config.yaml
d_model: 96
vocab_size: 8192
norm_place: "pre"
qk_norm: true
init: "orth"
init_std_qkv: 0.027
init_std_o: 0.00493
init_std_up: 0.027
lr: 0.00282
beta1: 0.95
warmup_steps: 334
seq_len: 512
train_tokens: 86700000
dataset: "wikipedia_en"
Each number is 128 + 32 x the weight over its row's rms, rounded and kept within 0 to 255. Layers, rows and columns count from 0. Numbers have three digits each. The size before them is the row's rms in percent of the matrix's.

# layer 7 MLP up, 512x96, rms 0.127, rows 174-318, columns 0-95
093:107107173151109123100108089144091128138183122101137150131096093096071184130193108137172116108148107070128130120084140090139089139137060141144105097081127058096083165099097114097159155153116104132121123131117099130168075109171063168079131214106153132082131152114119122113147207151138134140
093:087119069166131186177154155114108074149121120151099162119118112129155136135139088162115165103099144155117131094133064147076129102092135147156092090087129205084106124162105135122160109140092138143142159133116078122167027179124187096093132115143116084155072111096118090099157180161134146166
089:119122109093118136161103165169067125089135182194082141111098125162079081110113124105123146115081153156136107104092134162153161105082121085153122126114085101163078122112077093119165079105139111108171123158159176128073071141148155143153180114115119173090098080103145091149134145191166068085
081:052146185117168138138123102176122159120150073098122135181124138114150160110146123185147126161148104155134073130162101052131112128146103089163139130104090095177108126052147049130064081139138098155111156118119129120067108176136153096098136117137141122071148086122188157115172121139078129142
097:117089086116141118087062153173122079120179188130131167227154164102122097123103161102146172103122086125095084117142141103181158103158102123189158120135141094140163157089130092119091113114141125098130175142169115170120126189173104147133170082096091141140080120170140148130115147143150093060
095:148156143125075160127157090153100175095129113181115148128073086177127048131121170115070111114074192177150115116134108135165071150146122159116138100137118132148111110086146135195159114176147152100176137163138151117102132094106071127127101086170149139150125205114129162133114088050130095147
093:141171158129198139117079112109102102097118190141136155210125150138125127135146172144151153088102135154158121085158064154149174164182149108133107183133131111189092193104168178112117102148185128152106147134144146143118119140129115134184150127149112159054037112153111084131135117171108144129
129:078101141095121135079114142111133187145165171110112151100075113164127175089087110197121128066114143137121163129088135152135114186149157130155110185091091063155172103056130136116102086138169120077126177161113171138078132145096091149150162089093139096119089077090140126144167134137161149093
106:105145115089070110108147176112185099186109132161112029093118117090099133131138130178123121133148100132108165082075132143141173150134100122099146105111171175118082114134189104161124073100146123113143080144163149121092139173082120111095124151159147097149125085082086153097136097116046098179
101:103090108156142145119190134123165102165121152092147160138195073111118109150106118129120122104146132082124142120089118176203121115119078161148170106161186140183138154127142154186104134160075091159126113124143134159105108096192096090094153132146172042153154162109140163179128182149170171147
101:171194101084139113166122102149120109108158122096114144123115121165126127123141125105101137098108106097125154138102105166143092122145080191167133136164165209114136147121151088050157088158081063133175151076154112141111113156056094091105185117158112132157099090066166076114149088106152137163
101:116059150110132091131142188107123093144139109126185126137128140135193160146089110110082051136119126102135188173146070173119126105155121141133190123129117098071125112112120138172160115105155107162115131052216150127114081132115104126114180153149129161122122098056151110094184108111176111138
095:179114145148146135110167133187120149129132080111115111204125176107181132127167108111098143072083065136173145152124188116071112147095121168116174182144140146197136175081126123156127108173124119179114140162112163185136075145087106108167135117144105160106210143113111078144131141098123144124
111:129129126119104116033117113171145078046174080176146143187104155121099088069147173126104132123153094151111109127132145105147202189108154126131129147127149136128043170131134098093136088137087181117094143112149171115076134159153122086144141125126163161136074129113162131144165076122102113142
102:103115150083123146159127053113078116086123124102129101088075088094171141132093166133077154119092188102074108118154123161108109130096135132177118107129074133078097155093112107113162121073157120094126070071126097129099087109113119139066190066170162158124166056119127126141115156103152111141
099:118127129090143171121150110135170118098094118105159158114131113146129141140132093049126153157120072026191158117115117071146109097131138110144165119116129139078152090142155076106088125159087118172102105157150098142097161111064167146127165126165135088095187149166166175086092109196125089147
096:136129108123126173164181135090098133157152140072143177104105083142132175146088128118112147115146142110100145110125072135167164096151169131060140147123118106232126147158113108174164123125117137201131155126136123100142161113110176194122141156113076098104140150074190061148138096138200134149
097:164170053135080069108151120131194099131104063151157103074145095145085143101160093122105129146195161081109146085126119125175130124134138156154120130136116162151119103135115153152126136188064091069112081147121181145137120129098069073113168145090128109076179110130146109089125140123083135169
102:150142149109123162131130169161154096128181086114143151146118112158125152162119095167129117154103184150095090127112100163086096055119147145129124079129081202079119114126187137152174134155147068114159110085151110114099106180088107099177193127166118136100202144140154147094128208124107121174
105:150128151090117068151105206118121098113102143097100169149111152179134119146126197129126110082135147155146127148174140132169152104192120099140177085123106085126097149140153153093170074092119141128194140101163095074059187122164166114138118123153095109161081128184104137094155160118134105190
085:132120125130122053113129128117133118139148149108141187167099191059106128073165156091103109105167136165140135144112124113150149100120086102145085164175132093140157123097110189120128079110122060159081144128122096141122193177085199141124134092161101085123119108121191122180113143117092051110
099:134157090102168133143099119169125165124131174143153125148159105156117113086128126132087138135110084138081098181054099137124076120122150070142147142160155126203110079118089123063174102123134114098049118136127108151120056124109146167096095096168095100154147102131177181093147099209140113119
098:172096116142152151119116118128121113109119098091151176088092127180146189102167146139056115149174184145123125151112157158195140133126129152167074157102049158171157100109108195213122130146113104187097185115098114102123144138087146126148145121084151117137177108140154090121112123101155178093
093:109155109099119114107148183063178096155116115120162187114090170083141113147159114147167100158073129150149108090103147115189132116103184106169124101051117205115154130139088134174167112106136145122150105110121139064197102134191094123087129163162122123140127092110168126126187158128100097157
108:115133092119150175121111180124168133134178142050125103205117063152107142099133153142116088066112131152154120149173114088105162101111197160164163165124107104095082138118122105103113095134103093073083129094162124134104184139149073150201135146062145143165187112162130135125146116125127115168
103:122130138137130136095142177096109170114166201084130199134093184133116193166166147127149108139118172172112167133156143151092127127187131108178162170107127111128130186133134175128150055175186138106099061147139074133116171116088120169159117127128149130066094126103169140118173124108120159161
085:138138139164107091076112120172109118170145172132131129120137136174133097132150105106086066128080097110164121198145141050174170087132117128155149140060150111116063143112157081164191139138162119134184077154116099135135120091132206163108135163102109133127160103144099197131124114156128163078
110:155149110143065187102120147158098144148100103114162093140099082162068090126142130093156137147123116145125129063153150139134114102143129099149132128087133098091067149119059161117120085135129119150187075058142085087071094150134120203114201167112097136172156183108136115138135078144127123166
105:179164167172069155125093096125176162092125119147150123129193133131113081133107143166154164134124134080124154112130151180099091166043120106125146123134114171114134128098145138151141125147134123060183109160093177054069099096105064091153149097089117136075148128070089144105171142146149136125
109:149143095108171132133156149134037083174151108122108138113055132199151151161090107129106172156145147127104133067085106153151159123136083080154190163134147100165138146119089155096137092140193091134084148146114135149127144102120187110141135117119102134097093114091152113117149175071103128216
092:075104099157122123119163172187129152157142151144118100141152158179193123145132137136181137093164152157138065103164127176155210105112141107193180140154129116088118143114126107096136122101139141150162111163112156180055108089148112148183175127137129186119113084150130116206145180116129106158
104:117100135084117144131122120181060183133125136120128147163158137160104103093060103119087158135090141126164124129108117141096096007098106117129114142145149130107144155141165112124117115150077067130107157180053097134137147088151038149162123114112165119063110139132142115142074094130178116116
097:096172067171149137126124101113125106122156097112167111192117097182081136181150113125132170114134140145103154084155103157093130093145163089118103142163095189097097109165183095118078117128129132126122141195134118126120164105087122139099137119104147084059237111115122070139125127144148058153
102:135076116193192129161128125120106131052055139113165163079136097098113138133130133114074198062145165072107150161146202151141122142077071154152169063119124173153123139130118090155131111097113094144091143139125086098144131099122139093170135174134145067168131133147087109114138134152120129121
099:133141144119169124137098138136135104151179140114158129151122131106086154052109068065117053156183151079124173131095075106095089149149059101147106148135146160157157124138146170115101144165134093141113163111168138150116137105118177146148113128126182132109142093175149077137089126156139051218
093:163056133112150164159113142107174140119148145121188132132161175151098106074063157122150146186066122128037207111154195152118120135163111144143162137154144169124092111107144121096187127121127104139110138140120181078095087106135143154128206114082186144163127105128111156146123146131125129143
098:124158129141110140164114151103130175153102107132178109132139113107091164189068125155119122087109121151081100179141136085080124075162216189111138128075148121114147170133135163079156145125203155108130130164100147134106082143126097112168186166149151135111170150140197113156194097111108138167
092:109147100100173065093107181165109187115095098153140123140177134155127148125134119163105130133116163116174168083176129137082114140100200085131109145097164130189109099122164202138069110145143134173149153079098090081172124113177126185153139108174144088115137180104145158147157155116087163131
106:158121145161124151162180109129119124083159118089128121148103114223093150149098117113130154075174066058099181115142086149106157124101078150146120135131154136172118146145123161152143108177111144197157054122181155126161180121101141151167128174076125144151182087151126123099151179158147102120
120:120100117121119172146206088149184121129117135096153207146146167100103183133113131158089138142105155076093160144090136196081131120116060121184105073151133143116212137115108144160146150178125106172158121140107114136107096113144118156166183116091153104121126098087094131160119155169109062150
094:092145072099075185102149143127145052182088100104124117131089128155127121130130058165199075088155128168129097147140075099134157113139105107125142123122164112150113164136107159104166109131088184092179147121140120202115075138120121168135133132155085099142116090155167092158072081182149135133
080:143145089157128137102111152145148117192111144198116088134204166112188152106143136171127131124157127149104128131155137137138090098087117113142155116108116157141119105128106128139195115077096146100164122066105095148118028135194131132098132141167101174050100136109096138073112146151183142195
099:112097101084163112122129156200123064148173207218127167104104151166172162150159122147127121107162100190099104156154104133152138144152115088155130152093136151100136133128087107131097092137102145101041165118132143110128117158143083118108095142087147146137160204166159129185139172160122152129
106:146116083113078113146130099101117095139120110117165139079184125117128141103117140147168048136108067108112131102131107184077109130104181104121134111134133154148128135131151152144142118122159126150164138184157148172129099150080172131188186108059175051105140164160171151096144162141076215113
106:105185160094142114147115123181122130194110166134119160120124073094164113136124122129123065161122168165138164121123124049165154103129103138125108122126154115118193170111132170155176100158106123069144067121155089219134149125118146116126114097126109076073126112069148124148090057143112071113
097:156161138177172088125112131129177169074109135091154136151153126157086105124193089123124137124109071114161204113131142180166153119051176136093101115131058119178158092147154109154150121120101083122165165140171106134138086067081075145121096152118121101094132109142178152107139116132184086134
092:101062097083156170121079182138089167179153124158107154154146147151206159166161128163182093141097178086113088097113098149117074150102102119135118088152080127138092116144080132152226112069126133083090111148113111137110096154108102139133157157121139137133167095170145094128108116167128141090
100:155139157104128157134144204146149174162094169146131166117150123157117124105104125195210117122110132127100137168161122153203132192089101145161116116120161199180160130113173124182110121151106100096109115078162161174119121133097076089146142151130085135140182175155151176110092124157170161130
109:074117176147148091110144107094090126094156175137138143103072101102227142086142096105119121139131112156129149131109150111119126111150103109134119106130147124103125054151121136160131075117105117091105103153154125129095061171148135138117137163214082173178100116156132048100178124195115155180
115:089113131114165142132144118124088159103102155086105107108177141089102161120177145100169088121113129065100112165174084191171137106121104097137117162114143129161112152148186135173168122117117115126173151167199139145114071093130113088164152126103103028182111127153118130132086141205140156172
101:088142158152128108106093089106139114166098127141111129056155110105117146088179128183162150093089160091112161047075162138112121118071108123182090131100166092079119154163156152154164138107122131081135118145080101090157082094155152120166087110126181117187144122101136140205123135140124187155
100:123135120096117126135134153135083153140193090118153142195043130175146109086075188116128163138067093123165152158127118167171151115117113118132122139134100136164090164178146142147138079121114150087089143127076136105154102101113151105137092140123191156153108172059166147112083086159201082136
109:146183166154057165121158176161155151141130174173117135101126075163134118160124128130149123131134100149095177142069153139201210083158087135159148149154150128127168160123136118133158107145108127066148146146116147174088142092149107186103093213111131084106150159133131103117092143157109171179
080:104123115116200154170127135170107137132122126193139136092208116093164098095161135131069069092197066152126132095096123150186141104142141139129119097126150177095130133102103157107157119092159139117129064130068130107088101075107130151139148186161180135100094162128124115156136186182143150159
102:113122196144163163100104143119157108117188087167112095148167140122091128151054141095179164146076153105070123148149088110052145083157127186135130167148107075142130102095127124129188114163122094114115161156132130110127134163108098159168064180119089071143161120188155107135156149090128122104
104:173154113121172127121170127093131082119173108109154174115145162154135093088133105157211157103114130117155100126155092178076122104115141130112139145139150161134091149174132162095114093199190128088177201128136151075140107141164132129120114107176161044115087089130106097112104172111151101067
113:158093145147132201099119169188080125131137150177096138153164201177153064159172137198094143172091127097079132064060166114103139150131122137153161141116166134142109118088098104148129090135155149103146161150086126166096151118082093176152144132115134078117154097140158134125170147156144161170
104:133110141083165167165133114080143115086164164071255159051083123143114131130103109121142088125063133107129109140124109119106141107113183095131123148154143128114129160121177123100162145161138111140169089192135110138119112151153180121190142099109140106063139131129143123158184103085124125072
108:130117135136106143123122129214084153125129162143153072176136132094136114173188139127154153095130140089193199204146131171155127115083134102103118114142138099126109098158140083142112117145132112139109182134064144096150150104043121090120110100197121113134165162150138090131120110165143101214
104:161078069157162136139081136108132090099159107158186127146082128156110096152065177091136163150124141088158164178103125152143122143084133115129104101189108108145087130144194137161144110170095104166169138123174150091147103105170188129132113139106192054083166112075100144124076105120130133109
108:104150085128139141125063156171083069118147165187134086177124070133131100107162153140161133150134170111141167114121171159221188101151086150168137178156179157141143172140155104126134131157089116127138150113142104107063126182175153163147155106142149101117122121146122119100110154179131160199
109:180060113125124169108139193149126121127140127106151142126141151085102118177124150177074137151090148114063169130078086164114122120104158114139136100100172170194137083116096126139109098089168122101159125164088179125086119070052111179141115116126140108159153086097136113136155124191181075133
092:104146155084050134100114121179107099145079138138144102137106105058115161159165107149136095057143201166083163093104161128189146109094129128107120080134092185163130113116170180127093065183098121142140099168171113108151110126130138171115156095077106151130149100156092122158113115123104075113
086:147186149135095125108141158144097135105098127125130081147159111099179082199134099201156126149102108150175106159093173141097123074127139080136133145087134130164143096123158103164146131086181099159134123174113103085188153168134172136081094112074112106121128129122143100128084200132212106171
100:113161188187103224101123070128140110111118159131150090100122151173116184225107121149124155180125135130124122109088140155148187172162154166134177136119129164082165120076133112143146131127133132127199112140159124125153134124154095143161176155133112149139167103138097146175050108157098110118
105:149097097126131110082138138146142150092103106104167075122142143148115087129197132122145196152133114176105130120104141108132112089079162171130137104124137200164094203078136105105123089158115093094132114097148156192076116191116116105090153108156176087161101148157195145104146079118069156160
074:149136070111147080133120119171119208101160177138129130067101156152101149143131098146157179105107108166138097147117140139114063138105160079154149087066076220092215143101140140156161112128154099121117099120124166148131165131120110105121117147165110108188099123112171121115183174124143172111
100:092122142180101190140181087130140146158204145143128180161203108124081152110072127152098155108158094133157154130153067147146188137104126098127083171122146166158159104088133123071095116122152121110141182124106142138106184148116100062147126166127138121114133053173114090118174113082135127125
098:139155137172152151085150123096152148077117097141146155168116110139147123131148143151124140164083142141095136140098214143185112067114148167142108072104056151131194152079119177096150129187112133092180173121156129121098144130164104153101118102063155085165100176173175156172105154121156121094
101:123078117144127118077102145106103151110119171120121143115125119145171149092150150116117160142145112060138135142096083137124166120052177168143161120035216136085135114117155174129201117079088141114153118161098111071193078164175091117127141166139101116077149096118104132132082141135125128106
088:087064129070145156153113131129133115142153113115139115169156138136086171100121098114107102135092139045094098157170136084138182096098112101175099152183111115118142124054145100161106146114129116110094154132194057130147109135089125127086166089172152069088187110141100119132176133194101108122
087:093137100127096151119130103102122106112104212115151117170116109110127113178112106132191163112169113170114128064132209052111075128110111095120162094140180182168132130143129138111081109141141123115165101148113093094106079153072154165080139146062134149173149097149092105162110141134135196147
094:082158081098174184141169078102113131169132150123127145111142181172102109179140101142167176092116085144136104033111143155123120116096138093171091081117115158162104114145104162215187083095086145092100140142149145150158144156130164158133152146146125126103127111093123096135120116093147106210
102:051064085156098137116130097169137135090131079147141142132154162151124141084127140096112127097140121105140153124116099190125081128141160158127103148150149107170141154156173052121148090130187169144138142181181126127142126093051131138102127132126126154145100085118094145122109161253133122178
109:141118152183123164142165174138083147090141138194168130097134134141170147108116097166111187089097129141093106122092152179063153122051089159117142150162115150059116119104100135139127120106118057123096142148148100117125034127091148126136159078137100107141138180093170136106126200151161126146
102:183201182069123119096132117120161096191146143105149114105116089101111125087096075162193115116136138155144103173127122088113122155178113089141100196140123092145090126124110166109126128175108088160064106105122111126156064159174106121158136200150141128093101145165092090087193135113123134130
103:173180046110130118082138179164118127128112123162108153163154131134091107135165074110116168121129152066139145138179148108148128119118130144112136073071109190149090162078169146185121103145111127072138131111132085094037129142154172134153127137058067118088154100092107135124181142136110150122
087:146141081113136052097090077169150129149081176096130134120192157138142160076097143151121138134195111098137126143152106160144106088117142162148088103145144107149100137072067114155155129156099114142136211154098123114142184177055142097125126077135062115096149131124115144157112123137143152049
116:152086082144130133133117127111177178128096124099118142162108129135157156072135100157133158114149132126137120096072162189160096191150105119145149100113076207131158122093106095134161119132180108104117205174164091084129154116128168132182160136168118074126136144071122099075111113103130085210
094:107114136081148135150104107170075103120140161128138128119144094087171169172183126157142060146158151169058171137157113164115139122135090139174181182155070143204159127134141129133080148128080077179153140179141069122152130122164179117147099147136150109127183130135151123091158111164077151094
100:118138163127147125144077071127083182104122126130127151134091166129131187137127104156175138079076196132086132135189134133122081107127131088122122084163108156093169050075136099112149121117106097069168154080159137124108169124147097136127165133083076083100192105109168079144118080087132148141
100:137125159115163149083100155167114068179179196155100120125103134122094132147103121104093101149123124125060145153077143176077076117142163087134202133074139136114149143100154131082159114108127132067133161101196070122068180141105099141154124165128151111136134127132166079128124145103148146199
083:137115169102100138117139147145124122124125127104134077153154159115157135085046116159174117100152178134068078122130105178094103071116176152175137109048126110117154116107136122162140134066159092078172093125090087121183115203178118065108099156130174100133166109081123091114124152143125139149
097:150133140139170095113149179115113114121121163129179117038152052126165164138090212133125155142110091132167073140136141082086141133083150176106156102064137119134123092147171146098166117108135099141138140089170069120126075185094128132069108162153108127111100145131128140112118068132059114122
092:094153131143162176085105140118107099078134111145136144138152159190093123099136151167167166149152073129098097079174112135091208137141138194125163162113141185122097135128195100100142138133120144151157108126176145055127090141139105037068141098118180148133138101141103086123148120149071127124
104:129144116196147180114107117148171172067101180114140167092177065147073157132139183077158167144110138178130158132203118121148096133116151134144152150144177112112143179103176127127130111112153053125109101158191119124157147182149129082104094087081149093150148161098099110135105093099141130121
103:151148138153158135121029175143095081112154100118132168104082194129127146144139106142106139049139180146117110110128123169192139141158175107117094158132123167111065139128116113142104079143154112146122120189121124169135136178112122060176155107191133177110148185160128109099131103104064118152
104:162121087049141102115116146170112154148088186134109159070172171141103170155151151201102136148059109150136116172093129144145091093087111091097071082113097196115109134156138136183058103109108132105090138138117125091101107146149125162125108153096106077117184096142171091132130143104164119127
098:129110129152187125096118170167159104125109133112147174099156137184154105176152193175071074103127159045167114151105136119154121142153110126108065118082129139143116161060108092180191097127133152112143111202149176140110163193115116115106145157116062127162144100148160148103138108124105129129
113:142144114121169145178187109133146120131170177109156141156186108191140108118055109141130114070197049120129158142121133161098102149128095161138112122164104135181114086148151141182157135180115090167102071166146137145159140059140097114138095177053121101115147107139147151135143142156102150171
099:105142099126177182109120149098157137124123101116114161117142135157136114140147094150103176163187109128163142133156110126201124159146095113184166104063111124142176139160138076156124099143134160102150129154138169162147157089186097189218127177043142104097125121113084106165119166159102118072
097:145116102109110136077121192102079159167193118118130123097135107101119144066121102100114126179147093134124134164078127108177151113100103146136147224093105152108117117089154143132144152094132083155167131152203117125175093147174134128126158159120081142151204111191144126080107200106103142112
115:139081062183182137128076155189094122116091140116115161144081156143142134212136102136150100100156145127113118173111103116177193167202126142104149135105165120128110164175102147169113103166103156152143138137186097091098116133099158181100143118145128155131155144150194068148125145091132154177
110:168082123145188183081061156127100059130114122090153157086134150122205117146085162170159161130111158088103154162116160187162091138154092152097146118129125104151117091120092186166112132144112101172185145102132117083096107127118122131129189173131144141164069165151148089091131148120085133108
098:141109067186124151057074115114085120085101115122122128166125127137126110117136141154105149107041110144123083140073109139189154118138143101190140127129112112124077132140136138132146111079148118147089060156101207113140125047067100112136122163187150114156123116092112101156118133165128185081
091:105105157178089105094108149164083104117118135152142124158132094137080168122141202082140097099078108099204067139125144113113140120099115140170165144116189067126137109118191122081134110045163129074118093188146117119167142175120141169121161146128107137080153164128109172137137144069129146103
096:118150130138168150079148153162101121183130121144089148158130169202072150126119086169141162151138116119096134130116154119175111133081099138167130096065156161189100124112102111111103079185170153108134150118127141121135141115159050158138167106148110125153127110195155164164199198135088100072
116:132201143156141177126095158142199222173127107103182139141152165147123091096160119122148081116125134159122132124121088150121082178164122137100112135098095151134109164116186089115174104105186112146185159138142114141183152104110046135135121133059118108126171119068160112117151118152138149163
102:129127175150140122148131083173182164143113198165146141057146065082122139102125134118127138127169174161124152131111126059129146187106106097099160136109153128108183172101138126140118098129086131073116155115107113146094151175158147098077111174178069058067138088182130101148142118096118115111
100:164092106082078101125107153094150132099134197103168132098166137120120131110146122092173158129118133089146106163168127161064181169115110120113098166140139137095184128117113148149114125168196117141124160155136134066073223097120124130106131095067146117094152154092141096170099094167177069141
089:144107144153135102135089073139177150137108178103125149098159110164116108189206080181121107139116165118139153167102100100154138199083118106130107127142113167104121117100113067146126089105181114106072156110137143108091127115085046133119144153161105089129159136067112110053067080127128153136
100:169102169155104132098146132171104142092109135135160080128114156168104155113117116202184081095120155122100104125155151149096148103112113213139152210113101080051161046108118144153092116128087113106082105178152122169109097116146101126135156143094133162122139182113116138112074188144127148144
089:173105120085107089115120160112108163165156110103133149127110143145108110147164246124116170152152136096136113065165101159163159135121126128161142170119130161129161165132165069100087121121202115186087177164114138085091134108130100123152115124066141097130181097079162102080074130141143169123
095:130138137132137114138164146141161064119072096123122140144178080083152099130158144137155165164165087191105194110122096124172125159134129121174160177072172157090170131095127018120189096141143142138103153082116134089124111148125131162137192158089131124167123131096111126072110121098119180137
098:153124113139127150125124141172116125073142110101140082112181141132199152137153120192204113105114097091062172111121080156107112143089135165122104183102146123098177097095173123126155126173136146147149121146157067070191060165129116135096112139183121153099166114070142144133088180160113108116
111:170124138234135137107175078138096158135161091159138109112093138130181117147127125200160123125065116153047091161109096131136087115139169136145106104104148119124104126110150136133091114148093154133135072118066149111164118056170083088107130138186146150106147040091136104110116133144131143119
113:132191151062131158127134135097189109136110187083149155109139097122110132085029064096154127116116095140166168161116118130115124137131120030180155174098122079132111160109091112124091155149097078146123148145137126149167129124127136162160140108107117142128068161163109092069175148116135087100
088:142132087154135166093169130146147133139102116109188097120126128188063148111109131096069050104136130142136127145117134095101114136055079198132126191141171156130058098143171098151144153162121123134157100133164143086153169138140176057167141162128125127076141077112140132174094101134119127181
102:153096108145121055112096183128090100181169110149098186070123123121134135130086150105175102138146131173126102109114157125183191124131079134141134187075128084109149182099125114091202125107112140121189155141120163191127178176108100131181135083150100135175145130115084115138083101127120146106
106:130085082135107150124120141120133141118122117140142142104164112156132149160117099131064165104156150123131183075115166128096139191097112085177109070058107132160124135118098081135164074114159087124074122138140101049169134122121190173169104169141106061187146147092107120098142141103062088143
100:115115155089156121122130154164079180163112148139103138156084091140138106160163114191134129121071099090105059145074047115169185102129117105129147180178142141114119191115114141139070100120121107171138104128124165111069164174122160072131149191116192169094132126139115120137102146117167140096
094:162111128158138173124129106111119166142172139127118107119132146171111104098123050166110142103097105128090086080121131133143122154110142175162125099116168112197194225065136165095131043138141144081137121134148119137112136145142133160127152165081175113100135111149138085122070115199129075083
100:081155185115150117093173158158138169155128082110189078134111095132124193149124086092155142126189095139107120135135078104171093121123123130112113106119164133114153104124088091149137066114154085191113092091175105159064178150103204132159182136134101169158096120113148122180129167115106100153
105:119166149140073098082107123174113140140130203173145102078118111157157078166097141136139158156174135136159146145146129109122114122165175118149053111082160075103128151102106132101120142120191138144093039104184088119072150160173157151181138132138136148131152125171140169118161182167157162151
097:157115125120121120111128119139084091136119158143121162085123089120163110141144114096152147076168151070128105151096148138147118159166149077151102141135122134161061142132156118156129128122101075139191182135193126160115147056139096120141228137161111063119144152184170125165184059154116079096
104:116104106064136120102102145152136147129128107116146116088131202130160126204106124063161051169127099089122141111146153109133089094191095167161082177107103139074142126135114169156155108062169121087090085135143118062131145168179119121105073131122114152132142102167129098130131133153142170191
110:079064146137096196130118166167119130105106126132149075152146131117138118103201100153146148080040132129119140086070106078135122133155129148161121108089093175096124174139163118126132104135144100086106194143165106098178129144112196132150105124108180129140205092147156136156108108154187155127
103:154157106103172082124119105154125132168117099211164103035127120113181111119094134109124100110085136169088098165117156153162118103119156100129104168164180098144099109205125132163142085116074094121101135141105162079148160149103174168162077164106131091155115114146144149063102162122152118181
091:144115161116099117103141111133118160093148119175141082096189210115143079103097096172133084148175125082137153165112129108121093112107091157107158119090173138125111124119136117148183118173100151104145139109160040113111109164188113118178130163164165106146140013078164146126162132145126124128
091:129087070106138153115141094157133179105079122151126105154175133127103122137098153163149139113139114152095098107114132123115173172046213100069141183127118136129094111127201148097147149133112131152078178140098090109114142174096111137128161121160170115135136147126237111117167061105124165145
119:072122112161151184128189099168133188183135152145152153180159133122090119116137116104140103069141137151103143095106158113149155157108093162110130172103173098135177174103154127069156101087176106148151148097158088133168130135116151137117089145182114073098148056076144108124084152095119179186
097:073147073148152155111098125166164164133149140117106115060060097085145119085169043128123165159105109119089079096094133132153126091072130115180060127095139105091129141151141117199076108115158113115119119134102133123133173137104094147108203122153089134109151109141136068179114113110166154105
098:174068094102163100121108112157111103150177159139104163097077153071149138091108062137181133141036178144152105142082131136089139120154110162153068151177130115107136140123156166165137100100170139117144135074126184115084120126125108138176137088139117146070158158155122049149128134126142148078
102:168142128120184128108136110135099111074103159154131113133218115080138118082160127138090165138092154103133144070161116168121058148107137152143152089075188204146169107131112066138116160145137110101114218134096104122143147133102112135158135181064122113157103128067149117123139147151092097100
091:187096067175095097091166172138107183078158115140174106160089128111119097168141114163164097125173190151159141151142176163134101097094114054141148129114126170092191110145129117081136132125155169115072155143098115065159071130120165125117137155161098105143129080119156159147125169173152133099
089:183110190153133092118118101190088136048150137141168134144120118055100091132102119107145067118083099124191088097160163203098153170134138164130149109157169164127062136111107094130137129154138133125096104106126153118090069155113132125165129149135071102127160160151086131154084108158083082122
095:167110111107068094084121105124077131207195112178115161095141112146151152160119080145094094169134091082093119193085151104120172168170117116135081129038144106139070133160144121127128134157152104145126154076104170139093161143152120104140134112101126140092054122091158083115153150150138155136
102:135139162142121138166125120123116110088103188126133116135052127092130133105123135121077157133109143172132149158121142128136129065019141103199187111148077153090154148103146154107136137116109078157121164192107154156124166142098161162161175126168142099122157142135208113131143178151189106175
064:103123127147168172098050086097097134108129095138088182093102163133137148165113175164130187140104111191139143142127114133132111153169156194145095179135128060143097133127131142126194112121099169146099107163107101159112144153153176094091123092136144121067141143222072128142126076150131166127
109:117154077172110135113097190181129102135033114091142134096168085136074131094118102088157168087111156166140128158166097153170081106108103149147162146121100145148131137181145096152141111144180133092091090182166093134129091090080151127114153116143120148102146134060118130164136188195106142159
100:186083199085124119140109116079144189152169123166117099148144165162128122119097065167108147119135136178147130171118097133166141084164132116136190131088101119119173135161184132174127114166097143084143191088152077113099100124088156147146194108107116123066126067110161103155158084111136125108
101:049116077164176124120188138164155075115127152156165086108098117129154135173113109148123181101183130127140115102181138135087115130126103142132141149117187094144163174172143104178131088139097175122120094176198177098073167139113182123169109108167117162122065114094139143110125153139141071117
094:136123098088213128121119093111094110078128096100149104081167134173184150106116116168147080136091110088189074086124096152082073159145066143131124168149118136182095190109170158164190138137154126124146104154156137140133164134188114116128192143165125113086099135122121081098096117089138122139
104:116149101099148161161108214067170070116115150121148151114132131135040138177104173123146154180126124161134096080102100194113132090162115171094109115112179082127149072103151099145148040113120079104107107138171122106147122131136151117178114132107106108140120063150145118127142110182149164112
099:072211174146160101121069122140154127179095154146098121146139132124139069113117153089137149102107114119169113180116112100158167099121093135107204155122153123125138082144110183134120044154152070142188137157123123149118068151180177116113185139129118111110156116127138120087121144172172184098
101:075090115153138118124108136112097125140162102151107101114183150132208088136129134191125142110162133154138056122139148154134152112178104150133065128057109135138142149150068204156194106085109099134125101122185176128156119119178148174147110090071123077171111118135081116127102190136108118132
096:145158150135130094108108107216076135108143126109099070147164112138130117125046144075134127171093147105084125114122114134139068142089139155163085175126071164155161105141105107055118068182125143139154150112138111193109146104100110114077142141164085104091122117151170152111145128099084059154
091:104148118062125087105153120110144085180124110119108105111151107125116078112162105121182164102118179156127104115066124117076150134111109128141127167078171107100168141142107110130153122144172137073154149089116153189057171104119089193158189134120196124192150141094124153193115179144120141102
125:186139120129122123160061123161090119156140132140183119113064152154164163122144136114097076130150161096123132191098095135121098166081099119150095115139083131197112090127092124081117089170148135124152077133148184077114099125130068139113125197109153100118115079143198137056118130172123088141
112:195123148137110106107084105128137187119153150112148177172135111096088089153169122137175111138094152141141139167106109168135130099159094113124059171122132128183120188102124101117121109138152129118159182171140156144139140077126100137100099153214112089119149162054160101157064101154068163076
105:137166077091146077146137163127115125138094167071107132101094119145120177152147104114074178103091207161128187087160116155119153112161076087140094144108161170122145102150140134125179075152141072160143161173138073150110188135122151139177161115152110148127152148079144090098088113090135083173
095:115083089086092103154138098160122194146159097149124061158117194127112137152118174139152135127098076150135128100161086116139149166092153173143117106125171132115143172126139097151085112126169135108157176063130140051101104087153106108093063154177156105185174121074169116131103138132157139183
125:121124118089129148086173168217119150116106138145133122163113152143093167132065121146152201134178132141170156091108136156131145153138102179118197163135106168109145148130116036142150092111186160130158087075145160172102167131098107184124133112173139178117109052125125126118132111119164137161
093:134115137137118091099102041137108159177141102126146090102164116102070127117067125153186154153089151139131156137144086116086099117100136152123095143074140164098088172145054119170138143134167160122130104119122102094090204184099080109138125077116105112121161117118106056148101188101085130092
094:161119141134190108138107160171115142165093095102162124084100145086177189120121139167060195120047163162119160152117174149154163181115121085119166062097110107117094149108140096135092145136142094133109131110170153084146092160163078174083161133174172129083113127152130144091111107108122112154